Part of a small language model's weights: width 96, tied embeddings.
Each number is 128 + 24 x the weight over its row's rms, rounded and kept within 0 to 255. Layers, rows and columns count from 0. Numbers have three digits each. The size before them is the row's rms in percent of the matrix's.

# up: layer 6 MLP up, 384x96, rms 0.0678, rows 262-330, columns 0-95
# down: layer 6 MLP down (transposed), 384x96, rms 0.0679, rows 262-330, columns 0-95
up262 091:099074131153099133149144095128127086116118144134096175113120116102092154120124122137129083127127112173119145122123080148133122175154122135164094104101161143146143127138158166118141127083090143149115140103112172102122111135159129151147118133144159142140126085098148083179124120128114144151
down262 091:105146119101132099127153151132106169152126120169157071124123092143126081111171110118106147160110082116148134124114142125116112081114139137114161141167148085142129145127118138130124112161150115159139138151110088144065093158112144159157102120125126106104118146146156120109089122112163129094
up263 103:149142105140118101109116137110131114127107071150109122132140136080116116126114136076109140170169156120163165130106176136123154130148079098143108097133120083139183162158134105101168093118094117141124115120158130146143120114135088118135094101143148161135148147155134149125103160120150137096
down263 101:130134156094092131086129125141117132122119141145115112157114163149124128123096138130121128138145154107124161127140117104141095135070111147163118135135135100095142124147145205103147157137100118113130103125122172108139142157130113101111114143143137093131149118120181086125111095048147108084
up264 093:183121135082123128143134103072138116158151139123143133103108173092139116115153107138112155130078158172147112147129129114138127138116105123145127119136133139123120175139091108130118196138126110164135146134162087096156094114132116136117090100123144120119110153102144122182121119156115077109
down264 095:101153090142152143120106137120119137106114123106082126126091104181150132166084112085156109131160090137174147125139161146129110094131167138144116112106124157155115134088113161105136109132144105124114109116087145176129153107094128135144132144105120104145137125181116144094079115138109162144
up265 096:142135124138081118142082147138097122120081147168163112132127110153145113141181136075178081103146125100137105152169096090120115065161122081139137163077155116153112152119154122141152131134145112113127132169135127136129126108132108134131138132160152131133090131106118113139139126132136156121
down265 093:112126149169143133097138109089133133140105118132099110120161127149097125076097124168100116130156095146099147106088123141119112173139130139114111105160110125148151142179095121126121104111100145117157107164119144103118083167174125125185146143148099133119153138087094137087130117132118100108
up266 103:115153134176137100129101159122168098090117127132110165133131118153128060113127119137144118125126147112148121107154097140150124110143137133134176109136167090144163134134164102077150128127134115131137129134130158116107134153158115138089168094145118117158167096111127101125133068066108130144
down266 098:145112115148098128159110130101121141166119137130097094148120106119138135128123133151137111089076124124116151142125118095092123101108133092163143137143078155127099111079087145149125196099140122179099138102149119161143136123110137163144103144103137125120137090148137152166104145165122173109
up267 089:104172136151140069160082138083153136156107127124159150156106132110125107155158108118137143118138106124121097095122143122118120138062111121120089138161147104123091132151097104097122151110150165125173132147106083127150171103164127122144157139152167124103123133134103155090139123123127143138
down267 092:138144142060187132140087137140129123142161111097120124109122166146131159108107142115113127161132069149100152137117132153126129107124167160143128099141080165113144100089104140148127157145128161126185143106158123160086125120130117118132107135153099122143140118122119134126073094103122144152
up268 107:118160134082115136165126196115152123113126082136108128125135140122114151108155098132083102107124153115109084102107118117143124126147126149155129097140121176121130146137160148172076141099081130108182107120109113125152143170107164129117159134156128102101144124158156118118129158133104136097
down268 097:107138157130088158124097162115149184114163109158085115164138130114146125104091078112094156120135107146122094122094103125157166146093131157149119150131119085151105140172138132154137114092139155073126131132101132131160147126117156127150110117125127115096166135138132130126135172110123142084
up269 099:099153153113111105114106069114126143134121097100124125163147109133175183096152098163112079144150090177115129109124124107100142123110122145141142097119163135107136124103099115134179182106146098138139138142135100130116116152133113173149112127111142154135146148119118135122101179146125089141
down269 087:154118103135126116178139152162132091118109152118101121139074127117101100156138140139091184121091130098137120114125131120167165121172115132158115109148153135138149125184126127154111117168113141134142105077142113122133130078155098116098135135144094084145144111160134122133133071102131143138
up270 092:135125150160125114134145125119132106146078125101132120170118155155151108085169138143160113091145105135157120081180116090091101106116141107120118085144118135093174119135155140137154157108117104096122122160120112113119168120142088190173112126120108139123110145127162111165142148118120133131
down270 090:144117156169116147148149110099108124124135119119079117131163139123109120164057137113138134123143121109156139094124146193129152126117152106165141139102167153110136176162075138091113132142148109174131115093133155128124082132145109108145109130158098111138124148116100136131110098132160093116
up271 109:130112158139097114144134165116130113085152130161146114105163147130084113149137107160155141132149138104142090120112149101140127135140102103133112110138108124150146151166125114122126142107118115135049132134146188115138120104167113145142086099175114144091148143107129060172136103116124138131
down271 097:140165179131117139109143108122144166116141160129105161163110077127106135148135128126142118118150059112075160116101113136102171115136078101101159120120135131121136158139112099081173117128152143131102154119142143135126090162136148123127155156106149107136111110169111160129124162100109128111
up272 092:181095091156116101149132152078079148103131130127137143104162115133161142156128137099119165107141120108134122151113155132112164096148089118159120135152174167115111104125107060124111148107121118156139147154108144139131126087165132116104141118165139167083139125093107121116115126139127153140
down272 097:149132136120147153090114067144136103132138074128122126079115109119122111113120172153129121191130151138137133131134130111119182167130112107106119114113126166122125116148130153143113113157116135110105067109158122159103126155145118081206121157131097113140114148131149126122136164104122109125
up273 106:159101103123082136137117113103220140089128134176103095160114124126121145136095082101140096118120161127150145141118147121107147127145127134146167149147135144116118133132090120140152120133095127137134107106099105184152128153128120141138112129164149156146138108073108139130105152119107165096
down273 116:110123107177120161141109137107123147150146122117184131125151142084118100145140149109130141117116162102064126142122155162101105126116124103110121129124136094168107159133148111115136122108155142147135114138151128075153181145082143137126116071115146130122113173175123128156095134139131087099
up274 104:116166074134164133120154100126132129107120125096111104143161148147131115172063120183108104115113085068124117078167106121123133120140156133137111123108134149144138145166131146140148144115112097138119092104123108155110166137100112135109145126127156144147137169130103129143149140109070119111
down274 102:106135087133117097170147123126126143124151118098100143088158159155143134130097146105127082104117180148125170103135150110140100105158148109175147132150139163156103128106138150151098171113104126120124074140160105109140125084127149165125121112120134134136094132134098154165137072153130137130
up275 093:128143131132092088128123136154133107077128155176179089137112122092124161116154091104139101127089091120159142101104119125117162152132149114082128115134115113127144118152159152124178096122126113145096157154127110096103154101115162132146119111154153154137115183107173118145123155112122117114
down275 100:128091151102121143098079134130173101160132126074098153120134130179123124087141156133146078113127141130122120129137162108139086125131156120177113142083114147108122108091143117146137161139115151134102109136147129156146112163130128135096155127125166095072133105132111159141150116171119146160
up276 104:130153091141122128155148124107163070113125157104130134115095146086142099141106104138110146135090118094150149131125149170166104100149154140121125088147147101133147111175115108174100095089128114133120096127118159151173146123177146111136117135115147085094146120151127112120163085119134130150
down276 102:155084126163124117141132104105136087143124121082127113159123089111127146112157115086098137145120135138162134161146130172141117120134140161109102080157132144141109092079149136130102107113096148131117102172123149151133140175147099093139145118161121098159147107115106092110120095149164172124
up277 094:133140086144120086158138133164107125151158150152132151143197135142131162163132098089150135109136122138128116116145070117137077108122157111128063112113141116117127155107134117075129103106055117122118136122097124136123139159152141156116136124115126128142132151108143125133172148129087132147
down277 086:093142138139090156164152111082117120136114169126149124100144114154150124124110127076117128083116109124097116129147172085162124129117132153158116154144136134115167131159136124136126136150094123101120118137110132099159101160102104141140126164115098115167108123135054118104125118193153149113
up278 107:119138102129150099097119159186174116130087082146170132106147129142169140081123107142137106158149160104158162119130140108121082114133120132170151105134105102151108133127148131116122133111120150104149133138121104112151093168131099106107139119136130162148142166125102084095132127131063127116
down278 107:090103102088116113107132169137138109151114153126102097117120168116129108100135129144152129159143102152163097170116131175135143108078110125118077119164119080116116163112126122104152114089179150137115143116127166152087100146169107126120115117114127136155125150115142110117155137128076102127
up279 103:142133077158116141126121145132131097112143098151175106135154115159177105134094112166170125124147113141125156103119125098155122135125132127116072070114079140138117121150106157111146131145110103127104115093140137124143114113119134100105123134166178148117168163107108101118105153159149104085
down279 108:139089109149111152120103161146119158157128110117160097093124132142145118142133127153138065137142138147155085169139136105135114097150103105120139138102078145094101077174127150132150151093143146130088143150112147140154110129121141166089143145161121122109156145156142090140108112131123151079
up280 116:103137119100122115084113161119128134074114123118123114113136147095141145093145095124148097156120164154126155137119132123113149120157163109159108114124082136133105145158125138125136181119128139134144122169116119094128075134147136103155154104161164113077173135108162146139094115174117166091
down280 113:107152126084075076126109122130131147111107114177124150134161125145129143108155091145142149147122126124126131177161132146107121078111172095114114126113118151108135080126120124127082139135171121173125120147169138096113102111122093130130108124178144154178148127093109112126121103128135095122
up281 102:120158105131106142121120165087140137157139116150118103190112152113174122123176115104100155090150091143122150149165104100091160161097117099160119126144137138143152141129148126124107158162097139124120108111129077125090130101150109137159116090151150143151145136089140105144088121140108136096
down281 091:107136140150160095163157103139108097127110161114159163124130100088088131157125165130131132138146170118138103126122086173137152127148125116109133128127103144152148135131127115137128058128144130138144139114107171102139142111107097116117110089140160109077137160145157145073139158184117114130
up282 117:161171118098098123135116132100144151134129111156137112083114090122104166126117108151100107117153159126134179120099132094150099101169147127133114144138089130120153113133152124096091113136172075163159161133154161141133122141152101121139111134141152114153147137094142080135102097144095165147
down282 128:108103087161137090162135147125114096131159086114129124132169141115156098119144124130141115141155177124148135123157141150138092180097147071143100112129121128132104137155154140135102130057147118151121128137115116124094096123128106114154100110166114142093130139077141120109135088125158159149
up283 099:142135092060085126101090132134157124160132148106104128133132114075146128134107150136115108149138151151134142101133137131125124067102133087141137130142147153119146106160149141117169127148141146152153109166111105088127120057099141149135128119156143137168120152138166139147132135115128107184
down283 101:119122088103096074064106132155154151091144075119133157123137087117127158109111166108142136129155165141134118172110135150116113103153148142164114146134100117107113133171168131127135156132149131113102124146143145125160110137165122126074160119103179134124111128117131155108135158122135119091
up284 099:136119089147096150107129137135125139095137145130123155113145150094136169116150113139143086115118156100145178090156069094110099107180095111139125130112155176136109098111163137171104085148137142145143132123117133130145133124105112131141128151170133147100118164128097144167111111087095139151
down284 100:158125129143137143142077116163123123089137139134108175104124132189108125152165107101127142157093136168127130154129120130123115127115141107124087133123132103130118141129162163137127135146117102140144125083127150125100131151130126082171091156076078107150097106115057128131138158109124156118
up285 120:100193126099089116157160102136133114130140134103133118103128130119117123169143097153161127084127105120098125106126069083103092085124117151135101143143104104101145071149125101151144123144125123135152131176158110096149146146146135118094140133128119143151174122139146148136164170138103120138
down285 105:119117114132149104122144134139183127152124104120109113093137128124112110168157128130143114149102148132095146136112098162091115160150142097127111088142127138159132171157129096114187164067092139145148193160095122115092147103082157100124114116123090131117118122158115146131114116121136139135
up286 118:128127141154125083154102191144087138122123158146137142151139136140158118133141134131129094139136128117127092103132157137183145109155133122106129112118115144123146079123125128112151110119117142102143164181099114155101090124140158095056124080168153133106138153088153156143141095131136110115
down286 102:157126120108138111109127099118081130120101154131100117172135157105109152113126167136131106143146128143112143126104083092116126140100125097157141106112097118114114149204117159135181089138154121171150146119164133137105100110124125129136151127144104080146141141157129153117156096127132107191
up287 094:139143124117098115073128110154150124153067145142076125109136096169111111085175099131150137098136108133115150128109153168132166127130080142113127143143131130094154149117138136158144160115108086138097144127158081087137108120125137140161121092123139079148161122094142142121128154135133134113
down287 089:143145142125117129121142116090130146107136108125142100121092105103136139121097128139112109129095127145150115127160138080146080135125120109141134097098113154174130118157141092108177117145155169140132133105089129152121121157089166154088119147077141150121104119170140152166161062105112101131
up288 115:114095183132105144127092141096151110122109131173129092156124166116167104146162118106154129103141120092151127149136116145150130117173097097104098122151071143121123125118166137086124105125090155166151113104176167150133139122142146096149122133147172100122134155147118100124134128095121114144
down288 113:137101095114164135129145148155119097095106152141157080112106120127158138135129132123142156143108135136183116141115133148159166163134120067126110125116161087160121100166100139128126084145119157114095141134123141091128115127184113107108151089118138097118146162140085131082132164142149134135
up289 109:172114180095083161157148115131133131105137150137141122134132102122098119123156142147156129154117163166152100143097160138141133129126081085141147162149143131125107176158104111133126096159081096140166140102125119138155113098132093129087100074146105125143095139098132120121136141126100145111
down289 091:117124145151127162122121095124122113147144099109104146124085132129149135157110155101099101138168135123083189119113149112135121115172123122131104101118081110133136112177118147129112147127119194140162137113095104171167169136085109136125093143112109141116134146165075121137136117134134104097
up290 094:150127157151122138142107125112152110122099143091156130143135117081108130109200157158141105107160141127135130130115119110157112127123150122124128136164182123097106132138150141085122125135108128164124091159178143116104091169123098078146084100111120108122106150063154134133141108134139142124
down290 098:127131120110146121115101133157140104128101145128149121123126153139103136171139085074126133121051162139108099184147152102118125099131086144125109131103113115161117120148143136186127113106128134078133116139095099129143178123123147148141158129175094136152169115150138136163104140143106135130
up291 109:142131142135112140147152128135078090119133138138176124128113140107142119154114132141071147087169139087125140109149106124109161128144071125130144103132110165132135131134145151105119106129119108132165105122166106171082144074133155127122164105119146132134135179105151058111157125118118142114
down291 095:099170149123093090103157131118135118152102150111134097122150139120121110099152103111117161164159073133115101150111135118125094077138137117152153128134080128144110139102135103162112126138135145162179126151158156111120098128148138144113114087123103159151183107125123159164111148124112078138
up292 082:115154110121100106115148124120108126169127155137093105124095133075075121175199157085164144146140127157180127147068116152118159132133097117149112119133148151136104117141068146113139162106130137132133137123110122116112120148166129104103144152139137106126102145124148132129140141083106131125
down292 099:115130156145092171140133090127107162086147098147123116167137130151141137110072134131139112127131139085140111114134176120111114106127186157113126142110132112141128157111163094152102126150171138145120084123115121111182097116067120175126088126116137133096112136130135093135122115143160114142
up293 103:144139132142116115178100086112131133109097129131086142116172160094132166088113123155141143106099120163093102098112136121130114124105124129156150129151167128098090143144142133110134159137118105117134154144152103134134120150096137171135147151172171078105095114095133186152137136141126152091
down293 095:106152118176116098125106122135111125132133159133121089096142117111121128106120118101187102129122095168120147188139080140134129168165132137095112116130134089093150143136097095161126102134151125139126133130126141182104115163139110131161098127141099136150121139136116108086110136070143155168
up294 097:096176122116143118144110125147159179104141128116113162093134173120106112175121111137157109135124133139145118121117126109078114109120107102165113112085101149132108130155181098095121110115137146113147144149133151094158107121103098134138112144142172111089169131145115136184160088132118101116
down294 106:111116125128160088138103132100145151135138155112139100141121125161138143154142130140107106123119126119141133123131111136109102152128084165083164117115130090117137109138107087135169135088088103134081144149140120137115198103123175135134202166120115127141111134131144126116094114145150173171
up295 107:133105121139133137125089123106141099134100102096131114114107182128179148144079125130160136101133134131155134093146152161134113126135154137148108074172136090160141118152152192133175126149120084116135114114128130108166165119130130110116105155173159094148118145141130141136126149093090124118
down295 102:092122143120171117118089129141109132154111143128141108135125151158117123163137104122124126106107092168143114122121119186116121117148185133104092163140138073148153110104143155143154105143106087169130129107144126114076126142093139140094146134173094122150101127136111095121159150072121146125
up296 091:110110157118129104142110133111139167126114125142117132152162106099144080132111084169155141113130111153111121161170098145148147125119101141087093135090155130152148094160099135117141143135147134150165111164145131123106098165140126107156102101181144138121162137085059127111112157127128144118
down296 087:108129100140122143121152119113128116160140124128143158097080145148124138140132136138089108105132165092144108105109116078146111099129134147160168162121163119116131147118155135099096136133093138157115151132139170177109144116083121120137143161116127127122096069154184066125124098137145160138
up297 091:129120128119133122116096143143166099118114122155128166107149179107109166121146142112093131135166108102159136149108120149120111152125134151157132098118195108178137106107092104132122137140093143171128087125113126129132164128109098146155124073141165123112101121099109088156139116171102164123
down297 100:117129118119161097076169119100091112136179089122137102163118091154111096096155096134133132126114139134163133132120094176129131175107092142095115140125163159134115121126142158160122092114153134139098147151108109101138126169095129116132108127105129132098129114164180139091150151111145147145
up298 115:098100110121133107170090082088131097124131146138162152093127120133120146113115102128087148123129103131140163100156143141149170112148143095176110097159175114140135136144103113102122165132155110120132132115139147111121100095198118163111116131121143146140140165079097109110109117139138141165
down298 111:138106127141118102124115129156163119100153141138099150128159091116114137073139091158086164103163120092117131155128146146157157115131130135151123151106134104153100134127128142099123147134131066146108091131129146105153121099184095134105136118183139163164131115099117085149119127100137163162
up299 097:111115085109107164153082109110161129099119141133123160115157154124147106123087134119122095137163080099151103143132197135152169107136146070130125150118111129157104134129101148131173116140114145097124089168124132141134123118138146133113108135147188093127124161126151145113152104111132143100
down299 095:100152113141147116133114100144153175136147108155163145115144146132172151104113135079096112125084104109097117160109134142101154131085139123121114148120114112121154139113092162112200110138164147134160115157087120160094101154148104128116125141135130137177081133131149131096142097142110130143
up300 096:085139129123079158142117123136133116118106124170093124100145109154127148141140159131158117166138135109149122134117107156131110107157079154126110129094103150122105125100100202120180158099111125127145116154143190117113115129134128129108130126146130116109157134104184162150131095123092105093
down300 089:177125119144154116112152123148125135130156156109109085144120171137158100118140105108145158108139109111125115140126159119144114105132182121181096141104121094144148149169164096099122137161144081112121102104126107137108132137118125097150123157123128137125128150120063106104184149127183111144
up301 104:135162136142177095102121125114143139094126178145101115104136192115125163104141103128146081161136146131105113129102126143144156091124133092136112146122130186138149111107120076143123142145111105149122134126089119158084101108139135148140163110134158129153162126111142109135117069142083128136
down301 097:118122123136072128138128086139173136134156085137080111155129115141160106159101122073142124110136099079109174114162123083141091122118142170105128119156125103121125124165132121114161104142155105132128176141170121111131125130134152148133127151129106131079152130161158129116140156085141140121
up302 092:147134100129109145147100121122149118109093106118145170101146147134152130120128121116123144149138141116152120128117150116125080137149107133123102085148167119165126103118141139146176165112127159108141143115110054155152126153156130118074154162118096157104111136149101072125085130083112139165
down302 101:168150137127114127161171140141096127152128144124083081142101145138123143140122162152148145092139093171120134109151119105136126136178146102135133139128078149135146158109083125106084085149120112114165107131169163115098131115121144131132114113108132083120130139134108166057128159124148130125
up303 099:094122160107151079133144107157160127165097124130141143134161108114132121114152119113148092143152116110124120137132121101177123104119124132108130130116127073131113051148117061121135139176152129141120176196150105162118100140128123141124120140145098132100104125112140121153116137149088133131
down303 098:131119132185119141151111157096107136135133131115137092136115148156128100157127089120143162096110148170083101120138150131116111143177113098131142089142131140124144163144148115144125112070097147154092105095099144130101161115086165137140118110095168109176162119152140155116118101114115128112
up304 094:141135156176119132129131148119120114121102126121118125168157117102123104158100126175123182125117142088138111109145119113120135105087148102129078122137148156132142097139135169122079127101126087106157125179123125165118165159128107119121103076130100169124143130090148110128106154117087152095
down304 092:112127141133143161124098122105091164105133122109108103086125089164136143145104128129112137132136083148103167147103150114134130171167147114166168150109106121129142156128132120131163110088140132115115114069137168135163107123138114094166149151132113118120122094153074141122144092163143092162
up305 106:128122108110109116099147091124135164108109133102108110136126130080195132145138095118140069132145133095164168092108102113125117122160118099117145092143109127142136164148122166148166117168091121157127149119124119130102161081138116139121159105123133137148163150141161126143104123136131106189
down305 123:109173125115163099076077131114121139094138134111118148135154121118137154104150102106102138197142156088123127187118101137104143136106163145136136134109120107159136165102119155175120123135101073128123106141121096153121145099164113143131125130109134138119116145111169100130133157088114104145
up306 079:107147137168116135149156131128148110124122136189128120085115107118112147131145134094139168078077144114123142120177111108080135146138139154148149111096106114141136121139127108142085110126131149128164146089110112112138144130098133122161112091158159158119114115090151140116123109133142212144
down306 097:121155155145100154090146099151142142117114099126106109165117146121150103125092139098141121147138118158114137096115138160135150115103165129125142165154161143091147152112159116136123124188181118102152114127121134143098115154093106129155152132096099110134142117140107137124110131130085044090
up307 085:172101089080129115127107068137106130149111122118099169142128176140142108097120152158099182146132131126131133101160168155109139126143126097140144117100112164118126123151145117092124116143110108154135123100072105119155156093166120122153114128152175153125146148131109129117134155113143081149
down307 097:172083133128135064108101094146087177084112152127129154169132129129157130130149150142137162138137148120107122118159104160134157134159128085142162139094142120148126122130116152138119113098130084145126099117145127142119152133127154119112158138163133141140121056101125134085081110125141145107
up308 101:114146132138111087137158152143088093085122139137157136156162109131102154146146150102132116126119146100154081155095095131134144115146125104104099101153169104175115111117161158102134121138116105152157089147129045128097155138171131133136108116128133142147154140116128092127142140114095127155
down308 097:130138131105127134091102111183152100155140131090134097139124158090132122094162123172147099162107116093084104162165176135112109106118127168099132125098127094104143168112100108153119152120134136141166155131106194135145112106110093103123122142114122104122105138133135103098140131118147145151
up309 107:144155108106117122131127142150147084092154107122155122123155123121094130138138123102137133145123109132110139190089114101169137123190116107115179126122145136135160146134162084105133075154098146152146127122140148136108150162158100138122136118118103135120161132133107066138116083123112167167
down309 096:107128109147120085109122140138113134152146116106140109132122130097160154131134154186138131116082160105132087083146135135128115161091145190133112138104142113082103092174142146138120129107107166105103122130096111095135143108081131136109149135115120148132137115087155179125139161150171122122
up310 088:121118130090109132115128105118146113143085103135103106132106126121106122157162117104182120130110180132134168115133147145100163138096085110118093128138167105078090127142084095116140194150103147155145108150133113084143128168134109167122179142115130106137129114117145142128100132116137153136
down310 090:128142160167162151121159135106103129132161145124143107119146142120112142090132142109086100119143080119160102164150116124127116127187121135154129114118097162184136117098150131150110099161135123061114119124112146157149094118105163122145068106145134116116135153125088123155142109151151099129
up311 093:148135107143080126127149127125131143090122097132114114132137098139087147155129094139166156107138113105105100160175144149101104125171115158132117130091117119136133106112095112155119107121139130114143141119115143081110145123162128152149135094201118070107159126154144122137142139124152192089
down311 088:133114116139149154123175158130152153131091118107141140173110124118169154132168105150086110114117092141102163109091113067179140145131161124131117154115149151114072122142156139139124135139134109135154109135128116130070131148101103107092143143089138135131134154148122100138144135116117067106
up312 089:090118105162115133162143155119107096134119123144177128117114090146093136152125133111114114117111145141127131082141141136148115094135085096129137142122135128113154144163141093126129142165096095162147153096110137153115180170162146148088155118155165120085076114147110125141099157096133146094
down312 100:099156182155163169144141154128126119163115141128085109118128140121172100140099143113121101099167107155125158134132124131098117123141186154147173115143089148150146129094104151122125121168108138120123118098137138129119098045116153136143103120127112146122121069136123104124143121124146097130
up313 097:159128090122129112153129100155169141137115115105095123110144130136142107139151096119117154128146131120142100145101207142135130121118080123148166122130104130100099114155126098149136111116073129122123152092160158129138142108127148129139100081162141186110099151132139132091107138185108090131
down313 112:149160116069170108067132084114137120128148104089123132117161147151120132103139124162132139115141155122146139132077178146097147126130121134129131147147103138142124127146127144133073196102146107121150123098147114121131091151135141140118116117121101152162095158103126076104111159120130105152
up314 097:138153152123151075181114099109131174131116107178104103155131123162150135151125102144158142130115152130134102118109123107086123092123136144094102089111092108136125105105118119129167141128137083151160105152120158134131151154151146103144141103145160118085125122067134166120124154102119157152
down314 087:136122099126086129132130115132130150119170130146144104160144128118088092136133115078128152121126106110090122112099139207117152116161150183133153109135143154160153134176100127152131154115166114120110166140159124106134105142133119143117124118111081147119148127147092099105096153141107084098
up315 119:120149146103103158149129143141126135142114138187158115077092109106088141143127104147118153125097189084146118128149104103143071112162127116129111151103091140134158150120154094096151135121098117137126115122146139115128121160135141184104085087136131159120152131116136095129133114114104172120
down315 109:141135151115127133135157161155104134152104152122140164141127147099121084115140151184098120079142123127100109111125113102116121080129087129167130127151141132105112164137144100106123116115130135121164107120146108134079109100141107161139165096201098135103144137132150159137127081144170104124
up316 098:142134085120145109172082142141125116121128129142104200158095115124127078134156107112087157102118106108134130107125136116151143121164093101148147096101182148112156151140158129132131131135143160099153173085113124123146117151118132115147148166114139137113143133096097077151096147110123132125
down316 108:095140172156113134094098137107156170129113108177095135143116123178140109133138129115130134113089107121129130109126110153115130130133094139103161134151156111116121174095109153143141092122141149077074129119142118147126148149054134122179130159129094131142125108135103154153083132133139156133
up317 105:096147106084117150142138090125093137100155142135100091110118126105110082125102181154115100132168121129117157108144137093150184118171078120143125126093104152129091123121104149171136117122140094153141142079144150142109144132136120103117139113134145151164160156161125134110143151133137155159
down317 095:093116138131110118128130160115156144152133110112096102107118135112134158109120096136095153118128104125100137140133142144088171090084137171143150140144092145166108119096104152108134128152145177158132157138147116120159130075123161146098132104091116133159109126114152116198135139086125138084
up318 097:154155118096125164118113110152164098125126175162144145134129103126166095153156116167156117139160149129104152079116106081153162128082078106095089121138124133104140151131131132150106102149103099115141101128119115145140111140166147116095081126106134136131103144099142135135178162108137119127
down318 101:131115124090166131088140130131131121118104154152156121109135130156107137139147114137133120128134195108069109205148139138138083134058125138104091124141124112082134151133158144121134110127130124159141120119158140118115186126121135128094140154137132110157093150091147109118143122098115095123
up319 115:137163091125119129130107116128146116146119159150126113132131154153114121118113152136127141124110144078154117159149121110161093140155107097169152078133128131081111148156121149124103120116122183144159145120118176142119113116077121090118090134193143123141135151078154104097126109150114101089
down319 104:093162131138118114127125126168140084134105122164109126125147134095107117123160105147117129110126117093147112160102110113165144104088096160116114142146083104114105141148222105124111146165132151149142143117112129116157160108170130084098132135147083114131121108140133118147116149157117163109
up320 102:118184108152127150136154155149118134098123098121157143158097132119105118112133104140169079107137094119113148114136113116101168138177116090166131109072136135121119132150184129131147179142100120101153138126102112147161149120143113083130150116089139112123128108091145173120147146140125105101
down320 095:129133116150134097134123118139170117147103123143113097133154164097119149114138093167139166093095116119116120154111132108141064150101093157101132109127149072102158142197134097134120168091113160114161139165100135106146152148146146087143129134129155104133130124143129155131120129112106089116
up321 101:093131112161096124146162111138123102112168109120121153154159102118113113111118138131108108137155142107136129106099145126111133119147163126144064091143215145155110130089135188155135140102106102163132143119115095153135146117103137095099144122114129119153142132134137105156085143117104164110
down321 101:115157140128146135110102152158107146147117164122130142112110152133126139150109135128154141101133159141120119139112118147114085172107111139134148139120089039098151143122140103097138125145102127139127117136120137120179069149144168119148128086113116129054098134161106126078137122143125122096
up322 091:140118131159133082116153153113102146105140124121173117117178120131131145142100112117128129090121131176112103145118137130112136073169091081151132110129091091157123055154143128153131117151105134166134154179136120135147147141113166091138148121156123131105126165118129098105152159145109128125
down322 098:157126164094117171134130173088128115165153097105104143142115122142144096092152135172075127152091137136153114115155139103133124101125119160153127137145119149107122146077133093087139127095149141131158122107122130144152128119114109184124093137140168141131115109140153164194099129119117123126
up323 099:121133146121131162158165131150135137125087096130093119118121163071160130123174132151154150119129096132106114129161178119117084116149093118102133135100098135168124113118144156133125127117067101111111139104102106140125128107168096170161119121143145070117127148133159130114112172121134155104
down323 095:125171112112123154104111141175129108125117124148148136095106201123105151171117126121103158144136116147087140128149116148135106131167125103134143167104128106124126114143129127124108124130128128116131130142092162098164068154147125104104198110080157105099096125122141105157115173112113115123
up324 120:151109129087106151111141082177114159120121138160066148103118098114126125135131117162127156166138127113114123111127173157101126115135085167134132103127090166139111122157118121089137110145117098105110176145122156089159128122148141150155095119161159111108116136127137103143090165127128130084
down324 107:115109151141130152131090109148127145132127130171155110090127101103132133128132147102129130135118164135100119120107118149138123152117163136142125137122179092169167167149109119099133133172110105124086163122158138085097104138165147150151128092137114136135113124127097109099139083190100137065
up325 087:096127138189105126105159124110090147116091142149142114115134098111055117165160118103119088128168155129126115127135147121127146126145122145154106099096098143124111119141088072149113140149109167176104138147136139134154135162135120143127136090168117114146093142129127162103110139134152161101
down325 092:127097102125129163174136113122124150130138139138100105162115095145109120111066142089136147125142109144148192090166117131119098123141146131130152101130146163104130142101131116065160134164125102128135147085145134165150155117107130128074139120109183090124107106125122154153109119110125115137
up326 112:115091095118083135108117104135139150089153134104120146143130158121115141114120103145159118086161069128133139126151121104127158123139137128101120096212141190110110152127109158099158117158096142126117134134165131107157151123132114158133136150154145076128126110124127106131107094148129176138
down326 110:107111130094127117119101103147124097111138110117162154157154186099101147083140114147164125097133139134153084150094093132123118170202157164104098125120104148110138095124131130110124131166113167116121126147141139132093106137106152152109129149152088122160141115110120167109160123114124105156
up327 096:100109128137140096154127152111111160135156106134135153116133140137147114141131139115115151096155153081156118156160137077192112114115118121158104102137169124128107137168105121156136120141143114107167107141095136131126129107148129139096066116135149099114128170069088160158127111105105133167
down327 091:104116126145139140157180161120142117091129138119118100140166108112137104115101117135109150119129109103130174118093142154132121118133162070148149142122103167127116161181135091174163128116137159142125111118114090113153102110161099123136102083170082145115152127120078122104137122122137096146
up328 114:118123116138112100081117115117175147160072136139114133133137192130156107132143141136148184154107149121182140111106150140143112125107084113139138100133135112105090107153113132157122127158091098131150141121140102146140130127155120125125080115162137136122131192107086144085144151109111112128
down328 114:129090106105123127125127129122181140161112176149113115111130162116150070091142129151098123136128116103115080108105136166155110142142104156120112145158143131084135137145137167154129179114158095136156138184143108153130103104138080112161136103131134153124126159080097119107129129125119146109
up329 097:143116135118123130062098158147101158092123157122129167079139105104147112083122126140116092100141130128136114141133155154150163095161111167090108103116125168157108105127111161146159151125134142133103125139119113121120112192127111130121121119135142147147101142097115143113142092116131206132
down329 091:137137094136140149188157048126172130136135129152178076143132113148102159163149122134140107178145085137153113144111101124121077124130119086132115114124122086107113149132140066125107131114135138160131158130124121158122143106112136123122119138155110121110161128137132092111135146122159128154
up330 098:149110135115095148094122113127128154123113070168095138084123109140116138112111088133161102134127115100102141118135169160076163113139098153155130087145131157119136119128098118152143126077149143127098113117138105129093121115147115103143164134133134134130139139148142159120114139170120219121
down330 086:124108076139085100170177110144126107118122144140116104183136162097122152104138122189132147116129125117147097114153134134186080099116125101099113160141128137137122124144169091148107115146142126130161093139110134124128110122160140106135125109121140175123106133106094127133142142111174093093